config.yaml
num_hidden_layers: 15
hidden_size: 320
num_attention_heads: 5
num_key_value_heads: 5
head_dim: 64
intermediate_size: 1280
vocab_size: 32000
hidden_act: "swiglu"
norm: "rmsnorm"
norm_place: "pre"
norm_eps: 1e-05
positions: "rope"
rope_theta: 2960.0
rope_fraction: 1.0
qk_norm: false
attn_scale: 0.125
bias: "none"
tie_word_embeddings: false
parallel_block: false
init: "normal"
init_std_qkv: 0.0356
init_std_o: 0.0
init_std_up: 0.0356
init_std_down: 0.0
optimizer: "adamw"
learning_rate: 0.000812
beta1: 0.9
beta2: 0.98
weight_decay: 0.17
lr_head: 0.00597
max_grad_norm: 1.0
warmup_steps: 254
schedule: "wsd"
decay_fraction: 0.687
decay_shape: "linear"
final_lr_fraction: 0.1
batch_tokens: [32768, 65536]
max_seq_len: 2048
doc_mask: false
train_tokens: 285900000
max_steps: 6051
dataset: "wikipedia_en"
Each number is 200 + 40 x the weight over its row's rms, rounded and kept within 0 to 999. Layers, rows and columns count from 0. The size before them is the row's rms in percent of the matrix's.

# layer 7 MLP up, 1280x320, rms 0.0378, rows 782-788, columns 160-319
135,218,166,280,168,168,207,277,148,219,334,228,240,170,169,166,165,214,179,213,188,181,253,208,173,163,118,228,169,167,193,217,130,182,153,217,214,181,183,140,127,228,204,212,228,193,237,327,174,189,195,239,248,126,215,148,218,140,204,219,184,205,201,252,231,142,276,177,159,173,218,161,144,139,200,142,227,190,206,127,158,220,214,153,152,161,161,188,215,204,259,215,150,187,174,233,206,132,177,152,227,186,311,199,176,109,151,159,126,233,174,168,211,154,225,158,179,243,190,229,119,206,214,233,201,137,187,228,196,224,160,221,198,81,174,157,224,148,245,184,225,234,226,152,166,198,191,206,178,232,167,200,260,182,183,257,222,176,201,207,205
094,209,205,196,202,235,210,240,233,177,231,197,214,248,186,203,164,205,234,189,202,149,157,173,157,205,205,248,158,222,138,214,222,157,224,225,127,188,235,215,144,176,158,202,234,153,191,207,198,177,170,167,174,209,178,240,244,167,192,216,271,235,211,152,174,212,204,224,177,283,266,255,165,170,172,222,195,246,207,134,195,249,198,194,167,266,213,210,216,276,172,184,146,225,99,278,210,240,200,212,210,267,208,214,106,170,127,186,227,197,174,191,229,205,228,155,189,148,219,219,279,181,159,251,116,177,159,212,181,156,233,137,229,203,145,150,188,193,181,200,179,206,222,170,185,219,220,222,194,135,149,234,232,244,255,174,177,180,171,137,197
090,191,194,105,200,190,208,231,275,108,239,191,258,169,157,239,211,207,188,139,301,172,204,213,245,203,174,260,156,243,203,215,231,116,186,173,150,227,174,271,173,156,165,231,178,180,200,221,222,171,208,165,232,256,215,170,236,219,173,234,151,236,210,222,184,181,219,243,206,90,213,184,153,331,229,209,250,224,194,195,242,262,196,190,231,237,154,193,184,210,221,228,254,153,195,158,172,140,203,180,182,278,219,147,186,191,216,181,169,239,146,270,176,146,186,149,181,173,140,228,206,252,218,169,188,209,288,229,205,188,245,175,141,83,185,276,244,184,139,186,274,156,233,157,163,197,230,279,190,238,155,214,155,142,200,258,217,224,221,204,186
076,270,226,140,177,112,205,256,197,192,163,133,170,193,226,192,264,249,242,174,101,230,230,233,208,270,174,79,126,209,285,119,236,204,268,203,172,243,287,166,193,198,141,188,198,241,213,225,296,246,181,249,248,268,207,158,200,201,214,220,208,187,247,217,117,207,232,179,207,248,208,162,135,131,173,173,167,167,246,196,156,206,163,189,171,172,222,218,156,214,212,233,192,159,148,184,222,203,178,175,163,151,208,116,212,205,191,217,106,150,258,200,178,178,232,207,206,152,225,201,150,184,180,215,167,200,180,174,150,190,204,264,176,191,209,152,173,174,244,234,179,206,212,190,165,160,167,248,252,163,212,214,180,218,199,131,228,169,216,167,149
114,217,218,254,236,181,215,216,189,220,195,207,243,216,193,268,207,198,184,187,190,126,259,217,133,194,200,185,194,210,256,173,144,101,194,214,167,249,255,244,174,274,267,201,264,234,126,256,216,180,244,292,223,282,171,215,204,140,193,169,116,201,132,190,193,223,214,131,196,164,228,239,183,187,188,216,211,292,211,140,185,279,206,219,247,222,238,144,215,282,136,217,193,173,285,210,186,241,241,209,200,247,185,118,216,154,210,191,220,242,154,233,273,182,185,189,166,179,202,259,174,206,193,201,105,180,224,129,199,150,152,196,157,215,192,203,202,218,216,181,241,169,172,176,228,267,81,240,227,162,134,247,268,215,199,160,185,193,270,215,122
091,225,130,194,239,159,245,249,171,226,214,191,192,167,217,117,120,206,176,223,178,261,225,227,213,131,201,154,160,216,245,191,211,176,195,234,190,215,197,231,197,242,191,123,162,158,184,198,197,219,186,178,137,192,231,186,204,255,207,141,157,219,249,194,239,180,213,230,220,153,183,188,178,222,210,147,215,185,190,139,207,195,192,128,235,214,225,199,226,142,163,177,176,207,179,181,185,260,253,229,200,204,225,157,193,182,183,223,178,190,224,215,157,177,143,242,202,177,145,250,258,221,191,275,229,185,218,179,173,200,202,305,226,185,186,207,212,219,199,183,101,154,145,182,142,191,188,205,168,197,225,240,158,214,239,215,238,185,313,163,199
101,172,143,172,273,163,228,187,244,195,175,215,261,222,176,200,236,121,153,188,266,191,177,193,291,167,207,216,234,137,168,208,179,189,170,173,213,163,133,227,203,227,179,184,234,243,216,218,241,250,199,152,206,167,194,215,211,207,197,218,235,172,187,143,248,212,203,289,196,170,235,187,176,183,169,172,261,169,214,247,112,213,194,232,231,169,259,184,229,192,235,195,242,144,233,185,194,210,187,216,158,215,204,205,195,186,142,266,194,196,191,198,214,210,246,158,191,191,170,198,190,143,250,209,275,208,179,233,183,180,173,248,227,244,196,269,194,194,206,157,183,176,258,219,201,197,283,229,190,287,210,257,177,243,113,216,158,228,167,132,245
# layer 7 MLP down (transposed), 1280x320, rms 0.0339, rows 782-788, columns 160-319
112,227,140,183,147,232,183,214,233,213,203,200,264,138,192,234,205,240,206,269,208,215,221,124,231,184,179,201,222,230,159,175,144,202,189,159,250,181,227,214,230,208,396,174,186,204,202,250,214,247,176,165,214,211,237,233,471,308,208,215,206,201,168,160,241,166,196,183,242,188,272,241,213,117,203,179,196,220,227,238,208,199,194,149,165,216,162,179,245,156,226,143,159,159,124,265,215,152,178,189,156,224,228,159,206,227,166,184,161,201,214,183,175,213,219,205,186,213,220,142,186,162,209,228,259,120,205,411,175,223,236,272,180,201,186,130,207,178,270,212,253,159,189,219,178,181,222,157,173,171,165,203,197,141,231,187,189,152,173,216,229
096,193,165,217,212,205,115,221,187,235,143,189,207,187,124,225,171,202,220,241,213,192,188,216,165,189,163,249,202,143,206,171,239,161,196,225,249,289,244,205,165,205,140,160,188,119,233,181,231,259,221,219,223,206,194,95,203,230,211,192,214,271,124,217,235,226,203,139,216,225,204,203,285,200,132,186,175,156,160,154,207,213,217,192,214,258,142,169,243,241,169,199,227,138,204,187,175,198,186,250,157,234,251,214,227,200,99,118,154,222,263,318,217,186,253,175,262,171,221,237,221,234,227,177,226,143,129,254,238,189,182,179,185,153,204,245,123,264,210,121,182,188,217,196,209,209,190,187,163,205,202,187,194,222,184,221,144,202,209,229,143
089,123,199,283,231,147,208,197,222,122,193,188,151,113,248,205,215,235,218,214,263,169,227,233,190,140,183,223,77,232,251,151,180,140,240,182,153,269,158,237,170,239,259,228,171,202,185,160,203,208,169,195,200,196,215,239,157,165,237,206,237,213,194,262,267,198,212,200,171,135,233,247,289,244,193,159,193,232,182,122,205,203,190,173,197,258,189,163,206,228,135,146,180,176,141,215,198,175,264,190,235,201,141,146,239,160,170,193,187,199,249,306,196,248,173,163,153,176,222,186,287,152,271,208,172,141,229,162,236,158,140,193,152,232,191,185,226,220,171,153,175,186,241,243,247,224,168,196,216,236,239,207,199,187,262,201,190,240,206,161,161
073,149,246,222,183,268,200,231,217,211,232,209,256,203,218,206,200,168,128,208,200,158,183,163,228,156,280,260,244,212,144,301,189,181,251,196,208,183,222,199,314,189,201,225,170,176,273,175,143,201,285,242,191,208,195,200,212,215,180,186,184,280,286,164,260,191,260,281,215,283,174,203,153,244,188,195,151,191,206,221,188,299,179,276,223,219,179,234,226,219,256,162,285,231,255,184,195,273,259,241,252,195,210,228,144,184,285,168,287,302,186,168,191,176,254,240,231,198,206,131,237,222,241,203,230,209,225,245,151,181,180,178,264,161,220,234,191,206,265,186,192,212,190,212,193,244,222,125,216,218,263,120,227,209,193,222,218,186,188,246,253
112,220,204,242,189,213,246,187,158,240,229,152,282,202,178,273,129,219,157,199,234,182,197,237,182,252,161,217,191,190,224,123,216,125,216,210,212,268,234,275,212,159,182,202,152,214,150,233,170,193,210,247,232,292,251,185,194,122,179,175,198,167,131,192,174,230,194,157,177,113,231,134,288,217,190,198,239,245,239,157,153,272,190,245,274,169,215,224,209,246,232,129,207,154,261,249,165,198,187,218,208,287,179,205,181,185,220,172,179,238,184,249,257,175,196,214,244,243,164,252,208,190,193,200,209,215,224,126,245,164,162,150,190,115,191,242,202,203,163,209,217,195,244,129,250,266,101,221,221,184,172,242,240,224,238,183,203,230,301,224,143
090,159,184,168,244,260,207,231,148,301,200,160,213,238,148,218,208,241,164,208,185,202,225,169,230,185,178,154,169,185,130,194,234,155,127,143,211,191,263,162,151,147,235,230,175,154,248,183,189,189,264,202,196,252,223,221,204,160,219,190,196,273,202,206,206,168,188,181,231,184,199,232,229,217,197,232,146,196,283,196,149,206,216,139,137,292,174,225,262,184,239,216,178,218,254,203,227,186,118,195,130,156,277,287,197,216,271,229,233,192,240,232,231,132,176,206,242,160,244,239,247,192,176,216,243,147,237,189,76,216,206,229,220,265,136,212,215,250,229,153,218,101,209,209,194,199,216,202,187,194,118,197,237,126,204,191,216,182,277,165,170
099,201,204,160,120,163,159,257,141,235,228,194,206,196,194,162,210,186,219,262,176,166,176,177,139,197,137,275,188,206,216,153,260,226,231,176,188,228,194,162,233,187,137,185,155,139,219,181,178,208,174,175,236,191,200,179,186,212,215,160,248,88,173,223,153,215,173,121,251,181,197,139,204,242,274,164,230,174,240,196,185,205,245,249,205,259,222,218,207,227,192,155,200,260,145,274,187,132,169,195,245,189,148,213,233,209,252,146,174,194,236,251,193,174,132,214,202,169,222,293,240,241,132,183,252,195,244,186,226,214,214,199,81,228,152,168,231,166,203,228,228,246,175,219,259,181,73,149,240,166,219,167,143,88,217,191,182,196,226,182,220
# layer 7 MLP gate, 1280x320, rms 0.0383, rows 783-788, columns 160-319
092,221,215,162,144,164,153,167,192,281,211,213,203,182,186,159,145,143,133,253,169,193,172,318,207,196,169,154,210,201,229,161,208,164,173,216,288,233,208,226,279,177,160,193,234,212,258,203,163,216,237,285,175,193,241,129,201,209,213,193,211,270,135,199,193,165,146,138,225,158,158,174,207,192,176,212,162,167,224,189,200,174,255,230,212,194,184,192,174,163,212,225,203,173,230,178,138,204,216,229,239,173,239,199,331,217,212,144,139,171,305,222,156,209,165,167,246,216,204,179,185,231,237,113,195,136,181,177,189,129,266,235,159,185,159,119,216,290,255,167,159,190,200,147,197,195,190,145,244,244,191,132,202,168,199,162,202,194,207,223,216
088,227,117,208,211,203,197,176,167,170,162,185,235,155,176,137,181,195,212,207,221,197,230,218,186,159,232,183,196,191,202,248,197,182,165,180,226,265,207,244,161,167,231,171,246,233,208,265,258,176,130,170,197,177,225,217,207,173,177,183,185,173,241,133,201,219,198,116,221,112,239,197,163,262,227,171,175,230,184,191,222,300,134,261,206,190,229,177,219,253,175,182,216,183,205,229,149,168,251,231,235,165,185,165,231,151,161,229,177,209,252,231,164,187,257,224,279,143,256,200,200,238,252,139,167,161,220,203,179,209,194,240,195,212,152,227,230,234,223,145,172,190,234,209,292,254,234,127,257,209,198,222,260,231,248,224,134,172,172,157,273
071,292,197,202,200,202,204,182,222,199,211,175,188,219,209,298,184,245,140,171,159,197,182,228,142,234,264,249,205,288,234,172,226,164,161,212,217,144,168,208,234,275,154,213,174,240,195,201,188,219,251,162,188,180,280,222,203,208,245,188,203,208,169,207,238,194,146,304,204,214,207,166,240,196,251,248,193,222,212,85,133,224,341,203,167,180,141,186,230,147,258,219,214,249,190,205,193,201,214,237,178,234,190,190,212,150,122,196,237,187,180,200,240,241,234,134,301,306,157,209,299,183,261,190,189,135,265,190,220,196,182,200,209,219,163,162,228,287,280,206,190,219,168,195,221,250,171,192,156,116,223,158,245,253,214,164,95,161,138,159,177
108,178,229,253,159,215,202,172,217,209,186,191,148,172,180,160,163,174,221,187,210,259,153,279,225,221,148,204,179,176,238,139,278,209,181,186,210,277,209,146,178,158,81,180,182,185,165,193,135,215,164,205,204,152,253,240,200,190,218,223,252,136,190,167,177,227,209,196,232,228,163,101,246,206,199,208,208,147,242,196,188,211,204,163,231,173,241,211,172,211,285,145,189,211,179,174,184,186,155,238,253,250,200,265,168,203,198,185,195,214,269,249,221,162,231,139,289,265,164,209,236,254,242,194,192,240,176,189,259,163,158,158,255,163,174,249,196,236,148,169,204,280,238,224,200,159,222,190,129,225,256,176,137,130,239,235,207,196,214,182,216
091,162,206,233,259,202,178,198,138,198,207,229,241,239,211,265,186,177,212,262,240,218,186,155,196,208,246,138,252,249,185,194,169,272,228,187,254,252,219,144,194,171,218,195,147,188,204,161,185,211,259,159,211,167,169,202,200,201,240,240,198,188,167,236,203,228,182,172,222,138,166,142,229,138,246,205,129,197,192,197,130,229,196,137,192,181,229,228,151,127,192,208,178,214,135,164,206,243,194,183,251,159,207,219,193,154,173,217,265,184,150,192,216,227,180,195,186,234,282,200,210,170,223,178,185,230,131,229,190,152,170,226,173,188,180,268,291,271,178,229,189,211,164,142,222,261,248,168,190,300,160,171,184,242,203,226,239,139,224,90,165
097,164,215,202,137,273,196,174,171,215,152,190,145,151,252,210,134,222,207,156,129,216,225,202,147,204,239,147,166,253,242,178,174,218,97,202,295,234,258,152,120,261,243,208,202,239,222,154,215,169,168,202,208,195,222,120,182,226,105,130,144,223,224,175,207,201,159,187,165,216,186,245,196,249,130,146,89,209,210,170,197,211,170,237,228,202,242,136,205,177,131,204,181,255,253,218,204,257,216,182,220,174,137,176,209,178,154,204,214,193,239,218,232,226,159,223,235,200,195,140,202,163,148,183,92,220,205,188,270,162,208,194,291,151,234,317,96,255,134,202,206,237,181,214,111,201,233,202,213,221,186,245,288,205,214,228,241,191,136,186,211